config.toml
hidden_size = 256
vocab_size = 2048
bias = "none"
parallel_block = false
beta1 = 0.93
dataset = "wikipedia_en"
Each number is 500 + 50 x the weight over its row's rms, rounded and kept within 0 to 999. Layers, rows and columns count from 0. Numbers have three digits each. The size before them is the row's rms in percent of the matrix's.

# down: layer 7 MLP down (transposed), 320x256, rms 0.0781, rows 120-154, columns 0-127
# gate: layer 7 MLP gate, 320x256, rms 0.09, rows 121-155, columns 0-127
# up: layer 7 MLP up, 320x256, rms 0.0931, rows 121-155, columns 0-127
down120 102:462517446463468565451522426569534466514503520456473501557503486455449507557540562556447491451522469641495508512423562463493525535514584551495590389468566555439433470474363534505491472402459549489566555594496464515480453478510440490475519441506449597417476467498596557519459520549489498455523512512415503506550535558514483538558354449419486463444501504392554547547511482470411535435534
gate121 094:468473473438522496539433481537462489387506476446492570517459509479592514521522478527501541464413459544472605553498442471481492404497496477535517464536549555369453452506507526489386503575559509491505445492499486546432533577540474514608458412483396502512476537551467397554478479560533488592484556577465520534514503517438440401508598441450520394506566565470488506476458519459463498625434
up121 089:438458505484520522547443515550485463361548534442474542410584557473439435502626470504392478517466497557536575501517476469504449455511468491534507447556561532448463449514455512518348456551552494420502488480537471538470532499538415420528536449516481459409392565505507388565437479513509443552475517551464587494588476432447494435520494480443453440602521539478495565513484480437492474532500
down121 093:477396530504513500539538541561473560504547442444557460403523460526580591523547465499446489509513535539516518532487539441450542449555518521394496491477538479423429432435489577614556483496520502432494528479497472435421478553606366517452648616437478472540368534482523473488518444507474486513417536549509555449483580568475575543471522563486550521532491474545487582517538478510497531453522
gate122 096:579489488543399542431463524459455468554477516494574575504491522509529522489667537515529505486581453435501600589584530537542525468520456524447524524434431463532456544473426529437594559598539532511510562541541534518467454508430473452627456544511565453546486500455493482519467496469548528546569466597402449578498549587478550622447548397469510464468479569557493550509377630605497501537518
up122 100:507488483493494518387461508514410459589471524526492491444480514423633439533454451547509608518499509425491525494423569507508479380446483540473436466493441504570461426544482506504613514482625537564468491523566504508422417543394510448516486599522518474500513434500458523568504490464502458536554500593493499514459522453438496551416449475550443500499519536438557481541395553576474552504452
down122 098:444453578375467565456555469514526507513478495452562424457498477484515497505528589488537543507586479438442521539472500497532475465500547430454467547460552511480422499400522519497537516429426534526408517590464401400497564479547536391478519453454448498558493508479566542477494486545498549489496570467509515509472488473541519529544502396534424590572452541565499505528478553483545438463579
gate123 094:576549433499480526504485421500495623406520513474468523565532508423555498451368474447519430489523591500524495430511519511590534532498516474528561541610492635508498517487467468530479494551401513525545528526499451388491513516518479483568453557575490591528618574535411485520501472553445477595546531483519468517537566562498497555602517512505485582523600456522538488447500463477479532632478
up123 094:547484512485542570555552492494458519497487459514438545553579566416591573444428466423408444516582576535596472427420561589512540504498520503541634546518524517503473474473458472475539479524506468536569523521488375485419525450565509457582533534537559549578529607540395384517385513568522496513485505477502505508490489611615541504531547513426556522486549475526471545469400528540455402523441
down123 092:522490463616520403537392459466510462397460435446497505472539476499520553485488590601536613434500574437607545535501457501498448489479550551455475486460470520576525527580526555457465522523540543382485424488582485493463509502384460521609486558564562565656507520528525441428517502445439531573490561520496562494399505535472511558533535473582510434485467529568451469431469494483540542565527
gate124 099:479595461525428491582490489357534445501478464486535536489448607546560476505548526516466491530609448505400538493482561482477601538531473474479546463606528448521466569468490456626597577470508515457465477592574506479470479509545480498522547433499489571527535497483501437417540510486511466541495470434468448453534522577523405457501549446425535547463443534488511543563479528519442579509577
up124 097:530544536491508545530525544565592543504385510501446484481560433541585477487586460526508508530468473483509573521585478498469419503558495519432491508542444581509471446575556517435410495524526525506499490511478542424535448471510561445430506457577525509606452461460531470512525624515434515488554399521555537478499495522395475475433561535529451430499513484547507588486438502500547479529476
down124 100:556514464508503523465522466456488513570531406443492502554519490466481564521526494513520483409494519575509509479546396460475442460487512469526511540513461444550568489574515435443423370526419502519445500534405539536538548544455487399476522456490522488480474472445437556619515452528464438507559506394494460538418449454468507590420436515441414488435499510502519415512549477511513533471475
gate125 102:437531552503513481525611562469461516478513523454439570551591507524528507491493516491449496498510568471502570448528469510511477465591438550472495581559372552561533502637501550532394530449514387533530456455443557444498477487503573558448431492517500495445616484433471522553540472486518597495491479521564463437526533524447469468507594494578461528554482534513537495530548582570563418576594
up125 100:492429538410514467586469484536544489574490507508428531496514523489505462576454511539473442436524510525404572496530467519580519487452445481507598493488499435526616451530482495408383517439475511527504460515518513466502497498480576586559495591495553476487526558463455500487536508579515420467506481524561429548538591498514487493579445518485412617545463508424581417499468609405564442554537
down125 104:573508435566444470560519410550491485516472515482489505466524592550546541465461532537524560449426544525374486452482398434486387544440542523545541542564511516494494563472493516401525501458545537583422427446527525484516510495440454629486500514519601462620527561496536562520519423443569503435474568407468495443492478478371495466526471485511518493517556490539490448434385531438538485555444
gate126 102:453577496452439456538522430523500531549497449552454520469434457480483357432410452481531492438465448424463509490547534472500436478490553574502424541564542462436593565471433472481470532460497523511515500535437437515583466487423457445420542493530486420474488481554438451544509474459475512475468433522512470603514438523367531499535538427501443546524509482445520479560490502554486459536412
up126 097:559575503538523454504552403456547517443450545520514517521464481438463593540510516369546504452431548530486480498432570532587506524535534470460420415428430425536515447506502481532439519493468523483559509414490471454528505455490532504366443524531462496492484482466490453517478620450447488474429595520478481549402523530501527529436505521473496549565562559462493436510569532465539532544585
down126 099:468442502472538516601494504491396499528546475493419453451463525516512471588474452455533650528519493593426480477534581574472416536537551402486482549486465463476523537413393554559482512451428450492492538524497524509449460505387433456502462492482560460498435472514465553526558527482483400566484427477461460542478544460500572506430524446427536542553519524484581528477421438487406456543525
gate127 105:460494468430516554573487489466573576500495497425459484473514410535512387434457437493477442486548407482518551511487584515510423607570480491462545558544490549399457518526530516508436413440568591586581480507540458468495515498413419503381509431443491594410551512594505503558487551510521490509560587577514421429533492464513486480589484528572556443495491542477472519530459514525544582519440
up127 101:426437553441509544554497507499472510519533383512521463551512522530482545526464515521575387419453540466511587481456497528437543510418515440575557457423483510577408493445532490496537513508372480439462559529523516471532505572519571492545386484548516520587511527434501481470507466450463413540463402430526526480428584555474559570440508552466554479504498529349500451428479447607458541416540
down127 099:422522461485501433486504534542527478488524523461525602530452558462487505565493486556501562493510405496464538526478597503474523445463569546492476567407533434592491468479593575492492527597491563508455471468468512533462513459549513489587523490491526511480587465553527465540484496487507491481475426543552438434498480527489463473531541552353499509501517517537542488481506429448543559563479
gate128 100:445442567548515576523434515416433518595367509512441486499480479415461488516509605559475489569521456524486461468521442509515552571435591465526511435503630449425402407517456498553479565493577464543461506457559498543552453523489419532537506459474486486471503448463459543457609455485503438571522538511457576535442493539447452475565487458464456458532575545535462457549461470468448499512468
up128 101:562495386542489569510494555493476492425505532554478460564553467464534428535478554482538491465461548513524454503583563458487475559600559488500515523407539545473488406490500588518457528516508587429482538500505475490498553482460406508557568605561534633535498461600476475479459516536430428564468476448462347536496538510556472594465430465424553414539552477469422515477440465524506427524497
down128 104:462432607525417467512522539451461565531431439601461494470490471506485561476535399528432494483494469477527550447502461475541475571494456484490411549463537508452517498598584385485458442512548444545504482478492561454497527548474472457496549472522460481409371538611474489508440507483459521642484472555431351503477493509396477517458483459532561490439491576553518514417396491501543438482498
gate129 102:418422456470471527405541552494551480479467493488464492516460520475501445553564469382454438458442466448485541473516516467468430509497584469470381547492418433402523541472528426479562525523457492556501429530629540461493509499436602516538512478501480472522476428513493588471568559494544569448474551476522468441614540555610429497515555490532476482502413507670551509579491536522422567574540
up129 099:570462554449465553571445548488474469501401474464563530521505495465449472487596503519511507438557502502541466541514500460526555503524465475525521596545496486602478464482468499599530519542514482541507537476425491497584522469412512442422476544522483394457480499449469463564419506505502532567489420485500493430572524465412529519452375438459549445517448454467459477479522478635559518447522
down129 099:446531528473515465603542417447445450552439499382479544494473397483494483537574509542485456482558494514484498521541476382596525500540524555463557563547437492513435458490579531489465514623542546487472566430431437545460386425549508363546573551448454601542439469567488467492580472457473526519602520541479589470497480445459550445527479516504421539517499485513430513529508561563520592519529
gate130 102:487535546533506469544411516544464457612505483519497550549563490410526517514498522417501425521541506547487446502538484501435526477540489455586496439528425528457548466526513551488524473529491427450470513444534424510353443460468508443544510500505537466437479556525530485435496522554495582513464460440565526487644462536598394433426543467465441514519526578566481527512508545559541531352387
up130 098:455487462491568466556544475596543489478553478544433440476457513519439510493501474558466541466500507506542504400540504501586490432508512517409485487546492468504471517413363563430554514429502585416513471520536538488593561585497528534459553519576507403479604460488456502512530491563455514551484475489517522473471562516434511477537457589499526495474540450464541500470530519363534463587581
down130 099:582505411444490439488473442527506516511514539455570488570554478547427527571464498438557504486505578406450476468511509472529494540564493443382600528510460442436570539512521515454464538470498547499458488529486466565634456407513447566522516466522570520457423483546453491500485445478532476479519433551385591524503549498513479509504486475522478491456534480580509367471497508481435534551581
gate131 096:532555544526600404534497501462463572459468517512531545566435492524538451565657466513540413467564528511473454440493472417514499495527480477496465437500397478467589466615392529449530503571501474381528520458489576541497532586452559554506535561601494529489623484431500553550458546474405501462546543413533585538469425489534537517487553525574489531444524499455475547505521503571438553530506
up131 097:532485491457438501445548503610476502517546404486589401483532557421503541507506469511506438507481462448465512416404472450488458533479432498516486443489458462532470561638482392630495499487480464503476521492542411486519463525459401481507491562539489401442543389425487458514470518526497503530470434527495528473484484419498543509534510523599474472539523458412429438479534481434455490559518
down131 103:546484453565583586561476512475528429548453518506569369467514541539604471590544452472524571569470440426462525522503503467512510581535439535433478447435439449471576452535444406500406577456512478634488573486479508449495515599516470487530550494557547501520452534491553543433522495578585443433471432407587509584510517506408418537452527522523475537578453578442503481532533445471461545462479
gate132 104:494570530527400626481512481465466459518478468478500528490565515553492510454561549431552440503567578500534484542510591476568444539460542627481634533519567625518473512415397527440511543586499439535544498544513533431448496447520480436455521367448432481489553461491496556441516494494512519489553497512458482420504511555430521459455459530527513472541495488474564525536514449396508527530429
up132 104:558482473534543426419499554502467500500416449444503431470452471537500490468506489509502535476543486579496480502516502410509541448448555492562467527603499498488500466575534524505510464430433511514510484484580531525518477487498556515480537448487634425516536504447582519512421500523479498430480469578542427500449548535515487463580550623594558469460389496559452384546535506412445494456464
down132 097:422523494482520458551488476407444543564533537479529510527501476443470569513468513491401496442463498536511497572500471465497589434524499490588515498447468497496431424528432475425453497510584436450566516547435576566429480504529444463439470459441420454487522481596495500592522460479518468519533532517525506514449599439498602522522545593550477513517621456471508448590536440442592586514622
gate133 103:478518470463550495454460515499486521567412460595504585494503496456506441499556461557532422523408504511519489463471582567503490480477428521509576488468446499505431506511485459551425516552503509509472535498593456528489488703497566554456564477448503398539508436444528451521520476492496518441497494477458504517492488502522441574414524467510493564592580436427548397515482529548560426560507
up133 104:476549572542494509479484469492480468518452478516515492380471539423529427433525461523455443487404504524488555454528620543413499448477421471457542519540520517565425480446485555499440470452438458528489500473505405569552410580486529466478523505534442391479518463452521572473490526544533389534495478534460496519486444493467473600420546531536482472490588466453512419538464476440539492586537
down133 097:447526421468492425496409619487440584465497482554501479506478477507514426472523495532524482527523458521518518492448509532496524470434478471506557462520563566493551482513509523449431523444484446457530399448552496555568473530469485504491476544559543391468518534523506551648438478478521447548572565516535451472454522534581486510477514450584516457534509551569463473522413456352507419448606
gate134 105:498515565564569501475563470509477533522516505462562454423531529598536438574519498463532498492478520502572506464459489437563461591461466515510464456490438549458554454370544519561472460389520455528464537509506486522439473439487476441518393484444558542456508549526502443528452424446475457442496478496528444621447484505444479433417556474479592507556488424567546517414506413425485451526404
up134 105:494498437527488496449456422566514473521427480412487522599451605435519581419618475500471450528523530521576461425425491486464491442481444504466493450491495440487464547453569506541510458421536402439611489537487464441483462517487480376388534552468552458483539537421576509512464440499526447537428471486465515521397511483540482408465500503528597446475466461503552572526474527454574560486455
down134 106:553543455480504524478498568467603471485574431460506503433458525569508470604527449538593490511503503490507534501423531488482498616495566561531480494548513554545502471504503504466452507555533570465449531412587602558545529480548542402446426519496472484446502463458518500549567526544500502496510517567358490516450461531493467634412579483434541542638571553524524487515470571571478471556500
gate135 100:512460576499468485492482512527534668569436492488448561469523565419525440392542527473519495457501462535578583554518506457487544469533480504461447486555577485445474527477406513449475536480447548543499468497454421515539509457354493479491371515497482481503452581587496448513580478436532609592560428528527480453464617489509538500451505462457533489550430452496517479467520463493506523504513
up135 099:492503569470511533559548440502390523421531494471486533538466493551470483571499573478504527487476508467488482472395485475520480450436487571578470482562420437533492488492557447487575554571440542480525571464520537515473566459610467462514564526526448479454519458579468554576455499528496541442513451531477493417520431509377498557480526516528466499526510553461461552481431439444505588573520
down135 099:444552509490466485517526576436450437476484495448536442488467546449466582554512430415501492524483494494515537496400534583469429489466567474578463478509470494484528522408516489504503517597490499431494557508479418470564500462590549552500521602501523560477502495588413545543536514469607479420592463566476482518490441434555484519577551443544415500490560514529404543401527525460484562498438
gate136 097:512448497456448482494445516475585483576534477425529511415514546523495522502546468577444531439584538508519450476470490474497381563434484547485429465556517531475483547522548421464496586476510547491430464586451548494577407502485527563446413424567575537548471543516527522488537507375535493576548486535476498448531489480468550522533531528493423380531458572479551403449510503508470497521622
up136 095:491580477524509586462477469526484491550506482435457549531460458509573511545457505524469432525506480539520435476518542520526496580448502461490545489476460540468495527503444475516517457496493449536496505433486508484603473516530457565587537583593488530517531654514427457611479440486457471540505477512490462496443424461644483522464417556515481460459556386580515492567553528537598500529353
down136 095:455445473573475522456546508518467540440514450517559630498510495529540431537497552480497407567468447517501506508432453483539456516533535514510490592540422449647471526404533574507485560414459431345556492470461560478561528562524524565489518420516416562493437564571397488533507546453569470543538571494449460460507452379383466512498444450387453657488491528533517517508551517577434547409573
gate137 100:588526503438555440471549457492433470528517467433495509537567475393506531526522512610466654529494521537561563423562499476467543517486589484440476517468418493560544477515524486474465466551432490601478472539446536504488460527428544392541611497481367469549449474528436545534607432508454490490544564535486520493472540626504491513601483488544453573474469474519583571492519523433515494536465
up137 098:471475535534487447532536484528473567565513443481501531585544604497501555465481517557525483429399525583573508552474443531507598503477468476458386419492479538500520430456573496495420474534510552522435553486377453562490422526514472449479568515469423584508474429563580543578517471492538456447533392529544486578507492504535418501447483421394566508542435452441518450478468406514431443514408
down137 094:406512513457564515469454453460524490516593514524517615535471630491544532405524518563483547449506573604539489529452487513589473600522406494442492455501536504554492455499472469489453400488473497485458536473430445524518513497588414593533487519541480489561503514486601517549515581590528580462490504489543533439421486488509537391543477567470461509576464451521422437524510516605339468524490
gate138 099:488525478533494570502489600541476532486524512594464473519511480477519457493524518443483470523474408534482454519510467526464582623515403440561454429433531504506508526492415464477549522366491529519514523457403452494461461527419532419535561521566443464526505525471504473378445571469396503485511518553497469502551590547479462588423521478438551541540540402490546479543496500492465570469549
up138 099:514484415503477495517465452556395527397533437398431440500504481520516483522488533634486568515478442448443558451635489485470535621455562419512458529566530535483466399486474535391472497523438526432569480548549469536468436524557494542463536439511619424541499468496484444561561575581438554495483455497534457477558499514474547520541577501425464516473525473538500516548523493430397483513452
down138 096:520501575463501444486468546433535541548439439564469486548457439459517486580545430526503519464440525502566514574469515530445502440528501553505539569520505458468450492479481522622456396393454447539408440477437510422478496447496545438495526429388466427283438492469595500515499553557490500418463473538583409417485531516456470599556504499433486412519411529490575453484477469509366511530442
gate139 093:576543478484421563551480551456456553547483605577559490438490542450555527428429570435577454492559480476549505511526499536447497538479454540491499488478582478428453541418523457518513563538463502493502516479511479533578565449505567603415531423460480524589586366598502445441524565421550539596442511544565445461419482481584433478554492473477469524532542588546500593541473557569551474508440
up139 093:500482535487520488500492548465555410604567542468501535439623449435455464401448498462550477408527417541535538453492555540456477464521439542473492505463604493451492452463505488576496488541461568498392504456541547485631566441551403610425599418432458532476576418535528510419481503430528552488457518577625453499504432464585454574544488529460491553425538555538524536493440507583556534447472
down139 098:462512499463499573496544468469558428446597489530456512478524475490411557556477481578378472439428464446410561518466631524434467554540437452477433458459539428458470539481538555455431521509519526477460478453527594489623486533588437536516521498463455595592445507499556496454444544455452509450483523429621573567455523419504478440457496555520507580574475484477516420462530456453491520441559
gate140 109:520429611470521539538523513487562434432524566431480518476446491486471458561573505470588512445497543573457437550517482500388528484462495483504516448563570503507424491466474575467531485514509451452490392562392537563567503509474484484535546439489477514415518502514519502498548454594495538477550532415418616442571556577490448514450497539476449414599477516575497443496478388614547477606523
up140 102:583520508554515473466539535460510564452573583581528483517513446388435543491509498537479433540478571510476469493506586461508517522465469412525529393470439476456446522414493456571460596429497566513365473516570570495552452457466473425624473532497539480478492524530521434424444519555512588467392572467465430431513488568468528532437497503489505548465515480504503488478494410603503506497573
down140 105:441483540540481405542474519590429445486473474488566525460549526541631459397481517533487408384546517511474581505541555491532502530520585409547534518538499498493451542495568463381511561525461460422534530467468449491505490470502611592504476523580479469452534472492507591495458477424494509519502577519519497576462469452536526506549457450520395473467466519533483544510504503392523519593527
gate141 099:535561502532544454517498603464442527557497534538507529477489469615566425524542523478458386438534428450468479540490524604485477502595498536542551472445516476575448491614596518460503502487519501478462473468531541548506434533445476519469496558547518517374556468438469455448517543567503456507569462614417430525524472593546543541448502469523529548556493519513483501583449602496445488526433
up141 099:487545508513449409484511653495496532569445473508512483546494550558514543425417504438482464555327475398449494455492508480493535452459464476437479510462441504526480481496440531506454476513571509521461391595453506456491451511488546488493519552473547551529550530509484520451523574500518381546461486439427487464477599519435479484524449503532525548534492556557435452628511510525456497541479
down141 104:458520505498518513366485517553463487489591455545531595427388511546520488571525415606529419494481360461471493473492473389552532493542449487470505532549561461491469507407486483455456486480465505455467536484530504558471465469563542492424481425602551484645595542537576494564551541450502419477478457436560537493462447498445441597478481491514521427528559433540498457580551465518462512468451
gate142 099:538461427545479518479456464517479525474499428450487551519466515501445438499495472599458571482522524415518407451493511508441486520530547438549327488466518524495573445445427495479573467520523457391622571531514535495493527549576623476569588518509536410541533461499444419510590494443461512509476546497421428546406568532469581493566541501523549478568565463445467493487522517494496497430517
up142 101:470462420531520502514556521520510503509496456529538461457491574508537491430494513540520482486554413468478497582509489471506500465521579480427619478585448538469428560511481520487560535417423481574445484437495588539587564461453443450562488482517480501501469542441589584504536526615436490489555532499517522478447487421469429512447582431470515564477542449381475529464502519551562518500528
down142 096:508599477525510486495471477458499455538450486510467474475526502586496505596585530507453455542405493486380547489494430556511517529439580499493533501442484511491514531550444516529540502541491395454589430445492457501516527498520522495541523527516467494535562446543454514551504595458494529534487459447442564596499695619534479578505523511508531519519527561417539555467474515536484469426553
gate143 103:477372454484505484565495547521537583511513475451524490503527562534447454594590459500494555621501487480433470439613386492526524556531548468509495539458582538489477520477481527518450558508453620564469463478510499427566492528461492530449487588477521430481466399382607534586482460456465505550517540490420473495435529554478555477513466418461480535464508468477551509561496543605557462485512
up143 102:482465548540510459483535464610480507460439588527595405430489473453614457422510462571585479564504523504556539515489489474595492504483585479501563600536574507575563477361460485451584578521521502520421539488547526504438525514508562530462515509506455466422515479468505518473527443342470496556539438434467421477454437489528476533509529425518425578479442476547579501526540490479472597521474
down143 102:536439428548557457444505526550547513420456543525500457639451497524516464478464496571496490459498525541487471447552458534513466519440417489487488483585526552498526494425513472546516486457487523588483524483461427470519512517438491503454474545482528486388512435426548535556423516451581535502498510462569477548507641503477518574426440466529523573469513470463435524545527621464448495430533
gate144 100:546443487492664447487546564501484450534466531635578499445493587482582491479528506448502477489537525513463462515569500526497507538496585475466451478468440426483483452497452492499525512489497485531557570609472566465435504426551510425561470580493456516456626467540603530523503514331467566590499506550542572479551623491535531524459442462529498542527419503480471535556534593539449511534578
up144 097:421523434424411468553433480459524534516515533403468376605539533524441547399513523508481535582466558506482602430411571503469547466525452489537401569493442523520533556465538521593431512512481534512536482496482518551562494509520549554441498539546529449493455488456494382533516439628469480434542501487574424475415500455485502588532511497488491483564473427543498476514525498424657430549512
down144 096:560474515456479402508524519531557571489395530504560493503602538477582492471576468477548462638425436492452427544447515638479548444391490575488466513463382545532499471553479502490535558511492474521514470512501444622477498511563512442444483449481457473431537560522422459430438440496570508493512389457505542485521444521487548493533502493449557508443515497510480545548507473515512531511437
gate145 104:476433506454413458493488498430406482516470453445509532490447497435485444515494516472405464507561466445436459516502430616587637470528446513426463482540489472516548453505510463573564516495420473489512452537407558456511480470480483534422547554533537478526468521518485528499526563499544596511557399490441538503545497566556542553465584489510503506496440442541564526489474543503479505486591
up145 112:482465527551499495537539520550392486516513491505509527457498502482413556456505488528507486432419462583510447530529449576560585481536545475561539407525529587511557533463558511604563503507487468465479492465417522433433473383520502546489546535466505456560432421500462508532533588530514528443442473477449479506445449481505499484425452400478542402484467419548467460528553494504495475494545
down145 104:573519497471462551489447543519461452383479532440546441473452462540478523490532563425470452531486455582472479558496501509499564465440471483500541472405449543414465484356588448545515466475478508490614419581610467489453483499554520465455454561464511454551442529553513554531486580466420454472441464455505562578393514511583396501499459592555507488414572528586480466570526494580529454493611
gate146 100:526488517385497436583541541617528596496532455469584493487486487500496431414520511408419436523574531483543558431452545462544555615465469563561555528553453380507523541576436606499414455463532565562557467496546490542496514523520625516447420559446545484472500507527534504423527470427458496525532419517560424509611449503570514480529544569519600604538554495507578462451483464471535547479507
up146 104:448468467419483536590550511519461487496447510507451468460530434539481466560544501495481465383523447441480536500425551430547499494454576506519512564449490602452557604442525507495537438466476437593444518495569546505557519490483474576531435497431488459504482458470605509484406514501556517510497525384473474517571414458518533410499506499482477498505535521517467549546460469540530433368537
down146 103:460553544471451508541464478493527583421440488475459530457515531607491522507534499477511536487511477490440518520516490546546515378464484467575525459473549528486541485476546503527515460493479433508464534523401518525477389522462513509463507512546548493449485472525440545497501476474402468477445549491410542415451524501508533485525514565533479582597384442617521465640450482475492505511599
gate147 098:504555482457495530532485530534489377527449445457505489499424467555526570465469504513448533485562398498462530512521429423509459519461514553476548497511491423471523545510407488535512521456579471479553455496458523482531556523414542508479574485505444452480461383446425501520506539421534503510463491497462468578552542534518461534512563454558536435494613443538542464513422429559434535438515
up147 100:504535549545484514496446504517457563541478547546478516509542487447606488557403567517525486558470585481442480511492533568542603500504520537498480438529657528574512499476426529428581586524487534531542483516489463447527557451532417531425361501450542533540492543610486526429480441537445457512493460484524492537488480455459573535445493523456478524491443530478542608442525449464574531522468
down147 101:456488472505472444459511403554550574552524512446527592492521543547544498521406475505528522590456428449425496528549402537569447534525507537546441518443545467534517467479455528480519441591395584539552460573531527455451521481587500486448382558469585386527460529498511512444482458435576461523572509551575501542470552437432546412562504574474475559565514522626507451468426407505565525391505
gate148 100:494469437399434500594475469510470511484503516466479516455456464511419586562478501496446533546528572548487526489493486418478463579548498552471498406410568438453433529571438433508532580448540511479500468459419597496561485537448490493501467517498606568436564519535491470466503422494416449505534430460474407472427545496647592412535544580489436525463471496414557514545448480492499504453543
up148 096:511413409519511564596510482544499474475410494454481539515413443500643476475399509496463507523443485393662525509514550483467530512582517479521505485465486521464510488517513392492504550547449481493595509475534461550538412390498472516526410447493475540505565529467559537441441460493423490409374516557542539556479541508499501614450521464435603517516464538520492584540593595524394446437528
down148 098:614522392518483517460470484526580529453553393444531479447553443543456514521470506397430490497509501474491536508504452498452586502409511526545530445501467436547509526505501419483517445564572568556491488541596514534420448509514590502480568445452425508582580553427522479539508511485482625508543560515459504509498492524484493544517404429458431404507459531477527409537507453530529594421459
gate149 092:508522431429522553477505443499479535480480421558425482411583526379509460458463510507518505458574412490452426456499514477498475497513471519484478474557463453513536575554485462535469465524470467492457489521530403481463534522586487472504580509483457432516485593402526488400511479575437426490519463460477541445567515487593486517425497469612511530484534507496594551440518558551521510463413
up149 092:513475501552525468519503428498435490533440584423497527549488518507504531468464464554472621607534468505545556509520555402412561495558430567546486430400414589440503452560448413462583510488481570569488481492475546478469535541539463484529515549520566456550533483425454512468463485511567479543510523510501539629491536458481469490480412579538427542493504564471585490441518441534467464464530
down149 097:463516489518452453507542503479466452422435595615506455456478510402506559489505458550518487463386491502492509520480493475493449521488418489450489546530501520456469540529580521437514494529448552480436492514501493455503475550590442459561474549474532440400471513414487488546498437576543573503533502504543515495485490592545471536521507473589455493444530477451581481449429547484501483395498
gate150 098:461492476492344460509440537444343486514390467415560574549506580473500500490492552554478534602525553462491449342448504439443418510559521512508499507626453492615483523510465550469560533469509522491508528462439569514574475429410500502461449475436461454446468458480523493515434527509478476501551547471460405462573472497569596579613484560553547482435446474516502424533478447462488556505478
up150 098:428546480535596551459436466497528465525557553432528453587534431534494568477432486557435494488551562487568480512500466496465535491544480571568478439467511525470516516561498561417577500470439479539479461387505594562491509531453505459522487534592529492492592478508475585562607566414375531496440478511501516497524453482521541498513436457394469539419423484538499441480560474459527593378454
down150 097:562507453602563553521450534542534531562614504480439401505489571455492624487429485471508565451450465584434485509574448602541491492553488525500558494461611518500501478571452456471487392531526496546428496452444476492473486576532486525531608562499491571535434456558509461509539471454568489476479420473502491507510586455543412465524493530487518431516507513478492538512501489424554537509581
gate151 101:493509463465476473573548580533487485532469549478521470536411477559552497542513410453506530443521470516534476544486528503581494481468508484550443476519480545464459514453522445494472536521486441525528520429459537454553482516453502524533520438557577469579508438522501508499526525493520502573513516518491467469451487561569482545538425451401431559577524432474495521418474458530532602552456
up151 100:534491609494441522412482472511395495419461559502429538482509479518529419594489548497492575465544517512504582454606479519412525422553565453488606481488499504499488492537487524505453528405564471477610453464499454481497520502515421607446513497517438508492607550482496490491557545529445511410473483497580543525451481484588546496437451559627518498491521440527482499576514486477472495411508
down151 104:527568494537560502506471546518567627568577435422477443562424486433490498438361564480528477478515524500506493424434493561455494498533538526478505426457384513444481415509482469498580580471650523509550421491523556584529486419487443561487554627505497544478503517432426355516520499421492562434484506561531537490535486524455402517556479510560457440524476499546529480520501481450550518542522
gate152 101:570468503391531470411426512464513494482487444434527585445521524512560464484549424452489535487549526388563527506498588533445500486449593417527483550504430541551537472555503535519467449502527429458500509511471411449535461425545513466541474546473443519475462472555572465426574481489585586561391525522529537472481477515478561510501467409541602513394421629474581518512489582545549460554486
up152 100:494487522428593456509504492509478497510636506439429526536432505569505477457486428637458519507597519496509538476504452537562565407547627510531405461577375509510434484442534445497520512520529419494571501499518512557534569492494471489547543495481499476507584513469550587511629513599521448536467526585556438418456451408577505542574508551527466541525423495464541555502467427476573492513450
down152 104:522589529515576513482411484555530505522513507492481419526453467539451404529603544557447527411446477493537556501561522508519558588545415513466436402478640522555520492524527486498485525427500543461513566552397523457482590506400479414537486496453559513478415432440592487490446497519516440443499441500514483546485453609512514519540463422482578362534503523490521494499528485460494553546481
gate153 099:510459537471574471465414480480500493545414560533516469481394549570529458452479445477442541469378590557396526508462460497527583542565489443480498471465525481534557494562550559537543634501620409463447491490540498477503524506563523567456405508542525527400567462543429577524416514449505469476609491504426470508483429550464507552485484480495488413482527525474487531539530469411501507503476
up153 099:566543521535498502521461510580519554519483451533509496587525520412402544528551508486602461524431439353566493521455491504437442533493477654416450407387545502535444478522501481517437498472465390495485577527418522619508612457421421399544534541499433531463502514466527513521481458573533436580515449518499548527483452514532535354474427421490518557520484459527476553529526466519534504577513
down153 100:500485481488550499546475486518511477497499547502596490530527450533376497505482432569507547452483433580534499454579491569482440547548519533580407488493465494571473474447594489487518476454516446454511532537507502481538439496388474459481466548465420517425546447530414562564527437519451491491574531388497402472452538427491444435435523520440485401491405577489526460526499536549446564453544
gate154 098:437515558533505527430396412509499621446606483470533460491474533631517470596497516495499434464514582584487446365486437554490545559541463582475472490464535556470526443533456419487484534536537483514432556554514507425490479460508490551527384441547507502499616476467473497491530522437526409554447456423521482472484564551460571423420518560518510476607547569622604462564498478544496503499523
up154 095:605494461587471524428565555556377462479459537497534496529496486603509521551570407463513482480435430469472584524525481583491505450552473509497441499568521537479526502469568371568532575430501508456445546488501476569455534500431423418494494458559435543472511509467536435473446479493558485476508478438466529559468449423518494526455436536546597511463440389463451447538513515521492456526486
down154 096:474541453460458431570540546513511438507448422534486546522550439495480529543559524368547575457527432499396509494413470561513506478372427558430505428538461521513559608430474461595470469507525535491490480519482509533491512488482547513502421505492418509407526534465497472410529554579510553478468516534506511477423551520574502549493488560529449517520385516481503512563490466507565474419586
gate155 101:418529424452536495483487540577491431461492477573565511533556552577462534444608547439452539483522487445513535455592512534528533422476539448419545418401486574475449440425536546477449571491537547458499480501438541503529488562429541464465533513447528499510531504555601492441503514481465549506339397461375494524504534457470561485479537551497529508413517496489577524482653403481565474542441
up155 100:533478522417485587484508536484482465518453468417523510432495463500505586515504609495486489502545540580487548502507413509561546588497478497519501546515515492528510562454425554470533489506460352496516533456503630508490459437500425474428525502458467417524543502549547471542578553485510571484468521567532444470560563501442425539601404527548450495488570486460469434587404525456477509540530